config = dict(
    n_head=5,
    norm='layernorm',
    init_std_qkv=0.0395,
    init_std_o=0.0395,
    init_std_up=0.0395,
    warmup_steps=200,
    seq_len=512,
    doc_mask=False,
    steps=7126,
)
Each number is 128 + 32 x the weight over the matrix's rms, rounded and kept within 0 to 255. Layers, rows and columns count from 0. Numbers have three digits each.

# layer 6 attention key, 160x160, rms 0.135, rows 80-95, columns 80-159
102154097131082114159159155054102084099173126108092061144112206094157068146139111111148109139095123108132106104093119120127185121188093138114150089160129089111157107175148140104183086077053174252113073089163113107138056147133167118148128101
103142142092182079116140131132099067099152130110210127148112114124120153204113143066102143123118142150183138178149072087081162155121175169072098103104193111063035127030125184151075112204062137094236110149143158141109156152094106161116122137
166116099153213092094046105159065173151139112088128099128096148155189109120100049205196174211148202135074120124137170105171128112178166187173057126121163105070107118138173155120126092143085138101153143118081196081133083122158162120176158139
122176124108118122136113146131125119100169161102148113064197103152182193150117087114161161179118065147159110063148116064110120056170073142136113113103125122077171131000055121108152084079148109125147188097142101118143134068140175160150138198
098172112149067101111080141127123109119154091089112164176142132104156108128083121201173167141161151170026086122068156154131176126199113130137161177150076091122109083129118042084138173142148127169132131194140101175134117123116080131141137108
091135135213068104126087102119151117151137137073107114138146157091151099183165150121067190075098184154101123055084046111189139156150155147094134180120146106098144173181185154071125151083130198171146078106105131148168129098089169151114172163
142122149044095089065084182179124108137150067020100112161157167143039127158061116104114187119113152109138155194048170124058122075112124157168127117062143196128095218164106118050175194106084176129185209098161100103134101095138130075182112069
072067196121160144147098138048117086121141132143135124190218091075137105112088143151100119079115144186100146142169142102097098161150138186191126151146106182047159085083142159157135141073129247137100167189092150177162150150117184116189153101
076116119104162135057230082079137141180134151093123164118135106152128089131069076126140203095144150159114140148085141217106122062170210175214104109145155173144156083102144135121163092079113089175133141150104174165127092154122126149110113071
145166158147151114093073182149169101119113132106126139139092153077166147137087059123125146222091172113170195112193101077127118136113106096071158092189170173119095236124117098159133109151146055103085109165198080143125144126141179093153206166
098045153108097100093137171158109100201015075132130129151150138090123106174113150117140172032167094096152106165151105162207162154129083159131038128180139081080126114091143087187130194170079032127119141154137163142149170121124088206087103170
131096115118142097126210121137136077060150167179140060181149108155114127097108159139075156124097028075100120124055153050154180144128103111141130165130124140134141117102150130126187141159064154122078128180124112142092132085169132120165105144
071115124124117118159111113135122167114103101095102152136077142059123155092131184098106127063111111084111086155212129187165125130157116111186090119166136080134174193112215132121090093127091134110066114130062187125194094100128023164132145087
150087183172168133119104114116132104146084153146063120154056109096119104123119194096211075086173152178168129110076098173095148191086069135144131196041127126059083119134181063110159068129179121113167084174149130133099095131078142078130062138
128118120174102128088111134106119126100152163102108084120083130159065086142255124171154178147126152143112130107171222107133104152106121160129068182196102070178020152085100102082114110110124107183195124053170159106152144150085147169123149123
099074142105109097086164171126120135099093149158096191078068106156150105110134153184061145172168145115129102148165137161101124121168165116124101138125158166191091107146140054105192165106106191202137092136102234138112123075086068113156054143
# layer 6 attention query, 160x160, rms 0.139, rows 81-95, columns 80-159
139158152095116105114115121145123071098149156117139096186157107146150155201102154074122093086187114129134170138180111073086154115124180118080095138136157049090124088056070186113054077149048083074099138157146140079115214116063099149141159164
096148144135114108165128153093142187093138148114134152097153172121191088095137086128158082181152214129037106189070152134158132105134153209169067137106133096102112199082176103152111139177123146151150131093163181119189146192081154123116172085
182139107073129097155085143057163182147113165109120110126220119176241144139112102184123165135180103128110137120095103027137163147164100076144122125088134139120085113053080136115178108127127145152123134185101109146137140127119138115117084170
096140082170110110119118118098092136126158126078090115091120106146139105153085201142128150077154096175059121122104195087135189119096155107179119143180133091113113129087133111117154127139149097136175168142079194175144063099127108133161126156
162103129170127109113121155057067086154149149126124148153117129172128079185157123191117167147124145084162177089071053088203082121110150133080156040208133182132177117078162112088102129114164145125145056105096140097166090109063155138174139113
105089154134116156090079176173076121105134084065136126094206148116113160184142063143111110085086183194162106141041130185108121102092220166152083094079174157138106163167168114000153104130071147113176136128130186147162105115154150080147075127
100109194105112089103116159109107137119085146140126144135190052056143161133132078223161139068105136201038122120200156097162105135183103174156129101143132226000093095078160122176151137132107164160143151132048131176152119144097182099121143161
027093122142123110156175071175149137181164086103138106126130128149142111144094095112122088057117101186107119068148133183093105091158171160191108085150132135151171111110077152219144020135098155181140191110187146132121124126080138106109118091
125252210143151132126126170156169125168164106104111086102111076168139138184082100129086131156144114090156127131199090138198162168106078098081160148131157181101171161132127145119101151154173078076121119200234124115175138127113132075098100125
116066116144105092095092148134138136135102143142142079072124129186124095156136182149167135070159124074158081147146136156175154168105088191126045146163127111052217122093129119193112148150030030097110108166175148162174116168083161088195134196
160138131103125147167139126034129104064148177126170103151121097145127114164091147120104100115059081162095160095076108098105158118193095134145157155129139131111172145144143191210117117112158085088158144123114162084085156105181144075127107158
116205094083063129157137184113130179149171146152112097175117140127083139099143109109147193088085089132133055124173184150193148129106129140165109136140138107168129118123184088107114095158066141170130080185057124125150106084076077190117159087
179100151142162166152076153110074147098120071123040112101054179046166155139150172098131091088129169104121140076122140210098162111047034186129185214061127099130039130163103114114166080152102123123156091145097089137126157109068132102086080133
178126093116098130101144149159186202100230152169112188098104140212043076122133168143166114109125115127139140106152165068119088197128165121125093181140117126161114163128162162074133092109106112180133111089129190123150149102088123052094091141
048136143190147122062071146000134102086088100195109129085106150159081117124196125143121149136193103146122102177152159145084162147105195105117090150150139172194089098116147112109196119069110156153115140183133188131075073054114105077132166144
# layer 6 attention value, 160x160, rms 0.136, rows 64-88, columns 80-159
173129120111129170091109153110197114212148159139134105138169114177112148067118108062149159137130150143070168108092079087161141149142094121107163136092146085142156078181138123129092133103139168129147097139094108149105161109120116168093100136
099109186083142129149129160133114136104140147178142166177108105181088076188070190160154114153120134126102084153103099171171100169151128151119151106124110128085154150123108072162132138173163160181133187108154070120062145099080155128179104057
058058094160180225152134141078165060132111149163158100091106255238056130096165108118115147137138127151154172180083115143105179139104132096160095142108102094078116079097145144141119156166107134073137160126153096109093087088081095110166162144
115188091154072152156096106131129115154134133165093182058085144174135130177095139167092132197181116105127123171141128109124126120175126100199162090124152057132084108121120153143165144053085130100121089137146084130125116154110167123195071157
092126046153142148115074116088038154122089158151134115121133096123123142168103137088107062112093111132106160150181140161126135164130099142122132109063087116193103187090151141173163125104113113105092064105100123133134152114142174097099078205
085111108122139099134141143161120237117104163147113141093170171078153160163115090091158152148059099181148125163159186149162115133152109120053118078084090159091122132112132154142199098132124101123114071068099147114089098191133178081127135133
153085062070089112130123111170156085124141121076111134119117124114171085114155116146123169184156150107108134104106144091119230147137184158149140114086107120074138125127102110115174104149111078129154168172095176164104152110107153071112182162
129141137123173155140058133035079145101082104154082144108146131114149126153130159137144170164116065141130120125118143158142150105158144191121106052165094088118099119136079100123102129128169150145135147145196104145096120145129094225163098080
060167113088197122105140162198123098144121119073147192169100160094131082111126165131133098104133156134153120086125164143166092123089129153085090143171123116132072091113143095113147117122089106152158155143114125149147159099200117179046131132
159129108089132131171082131171092077130097101085125151129130137131196156115110131162173126143174137095119136166098133135101156143095122122136075181105119107091129135082149126194099133114156107153146138097103106086137130173120132089182105069
146097134180152184082109144152145111087108148141187185193108074091126146155095104109232088134153112141153168167121123098099182121139207143156100131108175125097098094130143079082096172076118156119128131142152162166141084079178131150110120110
139127123098117179127128132077149091129098123083134156175106125081164125131126153120169143098176104143094185170117072053150149144195046178150139123095108084115122153127099184121105115112185146136081163122150094137093187102151141092127100175
142152120178181110084051074171062099149145110122149142132107102122129113154159114120117084154123046181093151160136121114134151062133125137068157106157095050144132127158118127070140172132132199104109142101098047135141093091077123145182092061
110160056122139137169152102149107163079147116168131163110144182122140080137171121160066096152105161136136157111118169148119127141128058171113143157161128130130139109099099174118079162121115094149134078145174136189168148122117126098141130157
123075108112148134152096048166143105133140157153099145087180135148130105197113155167158100149107144108116037165088108157138081155153095129126132159109144149143143104133127085156125133100137083163112136152155127145104147125109156132143154110
159111138120120071122168095054145131147093104126217174179102123084187097130138117128203093148117110123090183124087076174108153190168145121129152174167128100137109144115124137131132113082156041115168099135204157070194143152137060146095130109
135195116112097180190037141137139135165123230097153089080157153130145090110092111096079135090189110148123136176129125154128169106192129175092078111140125122113112046157100174060135134140149134135109155147103142163143123124174117079131161138
051168145100148117076204123085139191128097130167184107108168149174142137159137162129105111120132128078160132137171105094193117127111109140124096154101137143134173177125094153108195116145147101200091137069104109183149101115162144143123167131
106091184101104144115099098161190155160131140115141123152048141132171141077081117109106057182126109103140085134100142110200158193165139082142093158138074144128110082101077116064159111140122160136087159098161136087177112165155112100162141133
113064191138155084084151124171133054092154102169124079105106149102155099188121142113159149127120108112107132112113112105153137116056127146145087124146103087116155184163148088141113162129068145147071127138110105080124145142152086091177135137
109159089130174128137042089107160081093102082136138066164165146190154149151111160101119119168139092164158159130108103096142094124079171134189102144105097162089072118161109126048077146161128154153162161153146124117135152181103177180098121161
128126153132171155119106111137100129130116178109151124101053126175069130151142108092108173104060105161171078073073070182079091140130124095152105123083090151122134179154184161137106061113150083106125133188096212134171134123166119126140141142
133171147199064143101098109089183092155141134153171176109130124138125114126102138139082131117103132140157101147063165161141105133179165165158146107098127137097185087176147142093085091119107053083108118115141133106170141180130169063165127151
145111119154197075139129133111136125141139162151122090152133089146133131129119155132149147114132106128100200108155148152162079188109180103141159163148136135133160094120115131116111077134103101122168121130085201114100069108098115079126114102
085111136153130120191146119077084088162104116108034107090097111126199090081113108097118143133144117157155158104105117135163071139174082161093100142148138152125155132128175158100125137137133083065155122109144106161129092161156173139128124116
# layer 6 attention output (transposed), 160x160, rms 0.114, rows 64-88, columns 80-159
148212106099146112074139143093133157079090121145145146189096129132183168144113083150134123136129175129120107130146090145101142092107113112190162168141097117085105183105197141170144209132071193144168109173068122118126110127077141146113102104
096124095099098082123129182141138094104100148129103182153112116177142170097126141148147128135194089106126102107115165107086162141153041118088134162124180144193154054093129120139104124120104099136133163115121099089107157124130131066108141080
179159195123177118137132182161113139068109124062129121101165163129118131120129145107117127116110140049162085093148112110155079160085143105108096121117124155147153194108117166073064146101159137156104159132133083082188143194108169039149061043
150105148088137131141115111185098169079154128137184065138137182099100177095115130138162123103079136125134120138113158139150125110172125098128077151148135106122139152047135136137165101237129140125165099133035099121142078137107183150100190114
171159112147061117148142080126201168145161145095119113122151094115154138129138199111081104102152098134100089100056170063179168158115128117085170129170132126107163133117098119009089181136177131126178079135221057124108141141126141148186127047
193067104170103183089145126149101113105123112123098192142057108106089131117130170110131148096075146133135132149133112140128164156136132161164101118141162130123045065133125088070148122126077146104154092158128137188074142142185108141168127125
150123147138181129132142125150099107165091165082147079131150097159105153088104180146072110115122141189154145185171147139141037118107120098104153165084074186092075168105128187134095087175111096130157106152139146098140157148133110131104124112
129084140105184128097051203093178158095124188156198170201143162075131073127164127099168068074145132091165129124113157118177082150158132075125092159145150135129142132162134100121128183142065067119106166138143093120156102118093143122113057092
169071160160131115170121094114090175132147157116075112149132078143218137172112109128131219151097078150128160143136084063193086111161127108136154141112150097149120125102108077214140103092145145166134121121157148108028119146127116139126117104
134196133149112206159197113182176106075112114116121155181149150126081137164140125120136136099097116151133154133132108174116096166145146128152172144108205174077130130160128141121124160148140154134112181082103058167123163098122128109085163091
063155092118147157101203070162136139142132152131110129122124085150160097119102170144138107133123124138136110095127107122051144045198150145086121123239141130159187138181155158142123117094113160128088135141126047084144154099184124146143118159
172167093121100164149104144185133164153110138165131128175126150183119143060136127152095079172118196148137138165178156114057146124151120134108098153131130123112155194145143101169100128143140111127118134047104036119135166146130119112101138106
101106157085089123113083150156146126119154144194091127104122095119107117098090134143124178088166116145133092132117152114099078087175107109015168155130095135121181139116170151062158129181123136125111132150161041137149146125105189127137121174
137159133123158103142105133161047090172140158085101115124116171077122151090112085144108128086124186111124071124107155119207140092112143077073152074174106136184126118147157128161115126097166142078138092132154112222085125128146115121098113145
169139128094121077151170172110149102121202146096140108150098076162125146207116149136113149087144156105110125120141071128101151103131129162108135150137150104117171063109073151183111090129132107135123123098153171114125087147095153143127104133
113169183102125125123117088121131064126123173163068161144161166177197111091143106159110138132153167119080157132118122157128080031086103120174157086185109196062212133069168059114151139143157170125128169086091152142114176132201107166165127067
148141112176084169078067133141134175094118110181069207080162161113074139148145148149146080162103138075204059106123142123167082155098155084123115126164108109077117186159163215171121180147082068117154077136132113105137127151090109112113119114
071133135145150091164111172143107154099143167112117163131131143113128125089134144155120055148177090118152174103205147126116152162123118144095103155183176058119066064117126111144143191090144188130098134081129135148079169095142137178177059182
129071114157152090132105149105083128138150114146087094180180139105126160114176162118131085130106089144105143136177049159099164139104102150123155145114111162151120135167190106084096142157093149109148102075101139102125171091105156119131138109
122156164069211179109104141096097187088092063100071164139100080120154194150104151154141160147107134119125153100177069129112154112114096110095148162101135191141131070137065103105131109125147145120125120120144105144149076131065129143104169096
113158164157121130182121102131142183126178171141150154158115127067077117160079078101156085101159197097155136139132096121119106131163072119096177070115145158069177130143102175194130128117043143115095084169185161066157125159133170132149123097
069114095085092144079138094111106114161126063126165107143131095127080158127095088102132167173110123112109232158178127107169105107078177177109112104112171113110112127159103156143152159115116164177134162103162180079145114151121113119103135168
128136157082046137150127173156096110123120145111122107098151066145107142151099154147161109203142175135149145200119155091075162152097171130126090078139127124180151172108175131161132149149166156095186145126125143105135135145139094088140117115
166140139127147166107157132078128072111149100114138150114091130137106168155133119163136140183156099143165156151125130127127156146132076119095153130176169085166178098178140126121137170150196096095084066112114092170155103128120097153186116140
132154136073120110109141111127103080097218144147189131168131153140097121136137137113113115137094089156158095115141120205154120060059127121119161124135111075193112095125084060169172135120161140128124136127149124121094083095120104105140150135